Part of a small language model's weights: 13 layers.
Each number is 500 + 50 x the weight over its row's rms, rounded and kept within 0 to 999. Layers, rows and columns count from 0. Numbers have three digits each. The size before them is the row's rms in percent of the matrix's.

# v: layer 9 attention value, 64x64, rms 0.138, rows 37-63, columns 0-63
# o: layer 9 attention output (transposed), 64x64, rms 0.134, rows 37-63, columns 0-63
# up: layer 9 MLP up, 256x64, rms 0.198, rows 0-19, columns 0-63
# down: layer 9 MLP down (transposed), 256x64, rms 0.185, rows 0-18, columns 0-63
v37 084:473510515578436460522527481510458414550485547609481471525495504516567466436461452455543442520501620558569377490525557409433555493412516438521517455486535451597519519464544523540492521462461536
o37 083:536517466520523520595487490550578456449443426548613493462476475452438502532382429524532488456554478601444479518487491523438565545513509479441448512469484566596600454500516532513438467540422530
v38 080:504512491509505422441507483506406556387588495607575375519428562512499567545540476544515520514504512418455533551417497377515445450520485463522508509536422495523522495560484537532540522540492452
o38 084:472471458543561525568399567524467419544573474429550510498527533543473419463476486586466401454465471479557461518648483545552437555532488477548588524474534535494408502487483447479459514509554504
v39 107:522408566507517485481521507481459469468450557413538556488539502453574496477373475492415509354566607587555538498549586533455517455476527449488592450495479541489513529505496490494497512468560458
o39 109:487497528512451491563526488486447530440435545486552491541510502538490420532468456548539633522523468576530438559496549489539621432513547379454486489447475503539497428443516589468470487514418398
v40 102:478492456512492509450538497513528456518449474473477505527521503497530554441515506467464521468557434469543575600534573396507526588456652493472556478461563391447500541499489450420419574571538454
o40 101:498472487473569467449453489512522498399416485547562519521509410594510536508530505559594497470536542540453405530424562541578447497473535449470474526459530532523427414495613466428559523530463439
v41 116:562460574546514476548477464521463504500502516422548551379431566499418391501454537597509476376427565518470544524527484550492485458554441557498577499460452494556565508488515478443464447445475496
o41 116:531468532393390483538520531500497490512455572523531430465524571490465485526558566431458525601529410524492542477627541479518581460480484537455462537465487498480407473571455501585449496427511442
v42 087:512477498510533545489507502484521499389495494474453646493512493592484541452521390469446479485568454520547462427565495561445524491491553520496441608524587450533469477437508429583452475589527465
o42 083:479467511540472524349497556458506469500540418562502514563430440519505486442470544503627615472443550509525513635429509475457509512543536567459439421460515487493497537524574465509479507498456519
v43 091:479549523529472492478530507568494471485544583398496471441528556545499453471420525436484501467584448532514535556565578468553496526451614444425566415487590398521573543469446495444484469510540482
o43 092:479423485493419444551529496512568540467325495527603504508494437527444546516553498539526507479508500666456492506429533503508513490512547486510442525450493493524456426516590536469524495468479406
v44 105:559428466420527481492557570533500518491524484421522489505537585434447490518443553538484454430383540449514576435477514419502538473504485516456647543444474523523519494436412465489536440466453564
o44 103:536460630473495562526557474451401439428495537427537487463514523504461411523574529501435531540479490405508559439488536497656534502537494497517465522533498451446441548560467540524445544452532460
v45 094:425504499454533487551452572482583573533456525438485535570573478350517509438468500460499571495460446529508537445451385550436466506575405521532506583494458548494516505480513497513581503440471458
o45 101:495541554513454467493627439541487578499536542403425543496505519425574472486518507367459526495498540481533530509376490464553553396456462468499527441533527475468566588528454541530562480511507481
v46 100:589462532513549487513588452545442590589502500536567532367452566477456411594517458518531422459469615469442569494498473519496494416473540455498488488484429564550486489507521477542490517517458520
o46 111:544538483406475538554434505526492399509555497545527439533495548481383441577436489513462451608493454510573506490628577524566470528505515534498528597503494507475479481499462486506380522436502514
v47 085:538462447518475454592555539475468542435477466602489451470397502467454566455539540521538509572579469390440556526389544429581533491426494498504571459460501535501507457505524479523434558460519552
o47 092:493522485415573539505464519452501409541500438536521458485526496461508452579461515599511413426497528472494436504611541558531397582474547464485573538547561560527518404466437433480450520538534517
v48 107:468469447432518538384460446459533477475541500493553410489546526503460501521483571542454635394512520578487588461529435535433476466515424481505490439567459503491457463504459539468444533597513435
o48 109:469464544545496486491477525559442620526560581357473513521515508590579500495570506481503436495481461436500479533513470465500553458578568459539464487510446501460467557419490448482487508526456347
v49 087:475461512523496565510509613465593487407383432467407417503506492508480456447501502515500590525543405519567573538549495546473503476532449576512533497496462422519508431489527536456439521515570581
o49 095:505502572481556479413548529459476584508418543489456498524564467496622547450565640413538468429499478497459477505419501426473525455529504405494511419574491479499550524511469501520557468525475427
v50 105:559469427439456495551575474493453542560449423567561465430449516483547564534542463473564562395517559421456553467496479522583574537437602448506486458497493564485445512518509451555455574503477481
o50 112:505504473410565549498414488524528439481561452532499462522487504513453438624429443591481440542553540506492456520575580561521417596453570492503540547524522551503505473430477469439385520513513502
v51 103:479556498559519495497550528482514544606525440567487512508531371515483564484538429426459501516599557486443463455417517514469504465477503468519471583548522529546395469504450556579603453481566563
o51 098:514596493565461503578489471533532480503519454482380474553497568437512411438462503524552511410400472479615530482475546549512469536534448487431499502506465442527573534459477545457589542518514605
v52 089:522492469561455489522582525482465451498505398583442481504436489465546502458554590412559437504569422441430523552462558420551484493440549531510548504512555537499447474560439564551476538611517537
o52 099:491510482453612493517434508476552393496496453511529431528598468535495474506499500607519450379477511462493443466542510519545439583535426469525510496465583513561497508460515370463522542574572493
v53 082:558533536661482579553517423472535500505515530478465412504535503576513521461490529457465559551481481470464488416557636524432508553474496509483481525578512465449465539486430499476390510515431443
o53 078:422544500422529507466519538545552489479474453524462572427442493547486610479647527484584498491485482499477478528488474479419495525505546580463357537456584480548551525448514505453464474492408487
v54 084:543451510455497403495536472518478463573637467516551554450510511398512492576533465515510459411520552486424466495441459564484475378462585560487479468437502562533452488538567483586540485531482523
o54 090:510494462473437472595399506511475448515560519510496411551519519539417380559391466621475494505504492499575524471559518515599514529498434518475563568478515541503458483485463449508457588546558500
v55 090:515479479612505522477550536502481546574449510467495546454571493470526490510502505428487439528452479497526354576521500496570485504405603383494467606452584461485499516517500435537549479554468446
o55 095:550523428527457505537468429420548401495458480595557521506443553450405592534495419455525583462543511583504522515448552516562486505487480566440549511421469461521501543480570544503484475463429587
v56 091:439583382404531517483496495545547462498518392470427475565575550507414482504483496576467517565418456469478513447479453468525555572567488543469563536484456442522507600464568437459515504456491520
o56 092:542449598501500524404539490555505556465541535465540505411430449490554469429553563421478492506522518423472552475367488541478460510454478602519489505565485465412467482581489571525559524506545565
v57 098:480564429486532474457525481475543496563522379538535594519452538429491507474559495586461476476590424467433500566433446464479555470545549560578519491542453423527498510493634497449441515480547520
o57 100:505527547498501448478456555580494507485541538512559390473555493541554387430442585500578458481484478375537451510514537519562399503447433523482571543523496521489434442516510491537613508551530510
v58 089:499516481559504474483440616458525468494526495436522501448516558504504548481442467500438456421563463568603464544541499584561518505599427542529476537567413410462485556415493487499514491388545500
o58 098:460473555600503443513518469458502557478496524478534519454454547508542465449563583404509604485493517512468548524452507474423558489436477487494528412535476458449503493563516615554577385514430412
v59 102:394514566507464446578506497546489514451617537494552493517533566467518391548514455498594493401523555526450417404596491491489450589522474526523538547530506464547500543477522440574459464512489520
o59 109:520408448472481539527463505588541505514522482420549458465486475429521416502454480495522557507549481562480582520470427477543576513505477527528439473417598557493438605521472623492446433522574452
v60 098:454592521548492544482429480517528485524444529499437547569514433520569486424429456495477468594622449565491402488529484533496478623427519485515452556532555397466516517515521538492513564515547453
o60 096:496552453564481433478566471515588553494413473584537524505477430412541585416506464457564552467510538584474508574392483490432514455458485535415476513436521496546536498477520545473586438542470541
v61 091:417462502435546420448459428505530475481579456531571423482452548452448401503478516535480489522517431520442518504435486460565496581446508544535520465480414453589496522471634477446468563484491569
o61 094:578482499493478462521455526572456491509469566497620438473543458526556467475494528471528438470513425474510482488533470524542411501485422573526527573488569532411420427584435501538531535572539376
v62 087:471651502521525474474515487459535585572530426585503469534474460433456530469497432504571464622462477485470489496478468551562483546542470558545461560534483459492481548423573512514528519363455486
o62 094:533547517535480449534566493561567475534508477539448481408434575402487533442532553373462475524521468485515534502447499518462424500409449585455554589546520459458537526577465505550596448511496542
v63 092:544583545530474469551465432473471597535470425560465524576510408474510491473545489511434534491389527449471579417487552501525507608459490477506555589522492564433451436481475556439481427490546520
o63 092:535526453467522530456552443540428459441482537430357548475551545449606537447547468512507529530499500479536457468494516490512442537476477544536416573509491421617457576498427539474531535476502605
up0 099:546468373551572461535530410447534532470452575543461524504543447522518512516446476494513531548509550466460400493481487535532516485636471487441512449423512505592524488407593489427531501536553444
down0 103:496499450589487455550517608517459568510427564423514508558515493472505451504457537548552568509409409354526511565508454494459465490486536508575455494504568516510496378452571495543460477473491466
up1 096:458526458514498514566429483439490430448503530482418444422508626475500492540517467501555495486474538492487477442535481405522587469593476400465535497481511567579573475535464574511519450631500536
down1 098:565612470454550456418486480452455484511585521480470457400452476524504448506532442599557556520531514512518546478470446498562446425452494457543552596439565558491493462498583515445587490510424479
up2 101:465621493585485534483450471514536512586511454552471523510493472643546529429427617419479482490456414474466571521591502505531546491499513510429424482540450437483569528483508508460476439475495522
down2 091:519429565467580439538522488440427464395465506508561449483459539447467502544561457462526553509525599568467535594447422471478577534449473541417490600455516443515582524470527447527523548489476469
up3 099:457536488520471462478497469491468580544453468556398487449553486488501500430515576411481535562479536461351625545489486518503581514534461488387495510473552463477563438508512562500522493467597533
down3 107:571560510556497455571426436511582465465549521572549478590584462561516499538525451492477478430468483467532516419542508512554525461468450390542508468564410452479567574424427505449493535509451458
up4 096:498565478561552501552435508507475583573437430527471522520488532546477580488470518513474554513588451479395544421506474463605557559499418459527471469428440553523447448572545609484515492464446517
down4 088:512552454526424397510517498486462446511582502504572577572549523503548442564510545491515443489444513433502553379500530551546450492447508445597510472516454461453508523483441464487496656498515428
up5 099:493496463526543448464490436515483466494512466488449467587648508459512543439491607401493503495534526548470492498466550385470500534546453446371523547438453462506555539437406527456508513475496562
down5 087:397512502424448479552562530480505546518561456503403492463493428424453507496577475473446570540479481470588472512461495485574541519544430557587580478622460527560399545453501511538484481472515527
up6 098:540469425486526417497487474473540457418515461477581551549546551433538524506573491512536591522527508473532557481524538311428571511526522466480535533508402495473515527473501534498406482566572496
down6 087:456537512574409554543536533594452542573591474496451465584488450387554447473573484563462545457464414520469453488516548547467575473524473531506437513506542554528447478471523477465523557544438408
up7 090:534548387509496519513459510452523561536433414485526524527514495456540528431487610451495543534586515531557616509578523529522429614456501482460521500436485439457532501478512384432565488461527513
down7 087:530491490445529544437534529597518449472536555513463484444480473515483494448452475479514456421477524487434425525503395414444529613546520483480572481520535589558563459493443576567498445605445562
up8 107:449466476552522510585410445502577548495518462531442471502508519452473496521519491552555498532445447339428511508555448454419532581422540472530561465372492432487513552570520535526520498472465487
down8 107:531508494521533582582522490451473578458499527468573528487527481475507572504455462434509444499425488501520486509457552518498414467479454360550560472499434614522400595484426502600508523461517553
up9 098:534437508533493427546490384417548594538492520570535460633532514470495536516513511546570555528566488473469483497520522507531502529511459512492427488402389537492586459454525475401505566509533431
down9 088:480587460599378508510574446528563470502508536443458436421526517538458453516442513506555503532517491471518560501509491518527454560493471610479462418560518504538544401530559419545517484399437457
up10 080:539438560474589506563472530454505589519488463492511517590536561478490513507459459486599570502554500504384476452557471450414580522552563426451449467471477423546546504511597518423440481512457472
down10 135:552518470518542474563519451459536526527454562508484542519488555514600521443507497414499448609561454463397434455504417407482575455552507492552458504465565431473512528549521598488392465485513541
up11 112:495489478549473436478505449444565509560424470550495476591494492500505539473454466418529464549439605439435664457490408480510504512528569506479395478479552451480523442540449566495461482492564478
down11 095:557464491546485438486451514502440474422430593487458471598572522434493489463543572575475470454515605576491567470426449568547547479479459502482518502434504477561630445505466427482558471503498500
up12 086:561501517558489475452384499556537485491430437491390563563463492525549525437452562464516458453475482541433581567558513465480606426531481550425522458514500415549567476544461543462530514463438545
down12 086:441507470545490425483582500441473536395478437622516506556522438417485564488571534550469506468505538574495515518410487496547605527434497508469494556482489481512527419414400465526467565490556522
up13 103:567421528457513571566446485539473527483486500547370572510587554492474444434461579468506486536414524420425536433509502466594472533521557429508482570441564468497449495570474570531479515505494455
down13 110:484508596510517519544502556509487497571486474476539425457494492539470432504410524489515539385432489522522506587505491528511484528453544458541588528445505558467429586538565582386452491527490367
up14 094:506453460486434461480427489537506465527546401490427477534544565485478465449529546416485514443498518512536533484533541501617541595535501505568420518385441443493545566510559607548517432449464545
down14 085:587572499527530540462475548504474493485483529496541575516511502405510423532546453508528480492423417458495474468436461431527468557457536513496553570601471532442447517507544431409603445628516458
up15 085:557467477434481405537546403473477445516518427489444559496453547541556538419544448430605521442438560567519532517613500523474576563470503437498521517507414507547525479514539534575428504518458482
down15 077:461653436508477492436523567465484453483511514535474566465433494430511447503427576506545502477541445544501529565468524472535445549618510489480456415606569462470517508564524403529534478464525541
up16 105:564501391566603434551496502536583445449531489475484502459505495483433482542549559475556497539479527405448498419534455484581563533509438403472493486422454601527467545592438506497486491548505525
down16 115:445488590522436565455489579462466434563594472429425502499488448513534510403569522493534502556500510567496479544499458498509524515397439527454627583493501493426600549511481500485429529550479487
up17 105:570514429408551500548479516547512446585419422504469465560555472462451559405503581507454560579567477440509567510481536502523573497513507486444510480530491475422515453458518501420523411420585488
down17 106:395480548534395565472535520466520521529602518556522494515468393420535488531509461470495460446426457537447465520567458411485466444485527559528513484462421550547538567502554534590442596503487530
up18 086:537374490542508534496520538568562588511496369444545530464563533626585536452507577520533470488492559414376489536502450510541499489498501498482444469474520548470443524533498432465510516513443540
down18 090:510527480507496548525487556393526408531574413462616564509452544495435475579547496551499467455474519489518518440486579443476412548515496469527516469427556506499496485430496494440433582495608419
up19 106:562444487483526492538479501505456622481501467583478448490503447519518610491551481562476547632384482419431551494484445504488479465537618463481494468500500516459508487454433539423442503457579511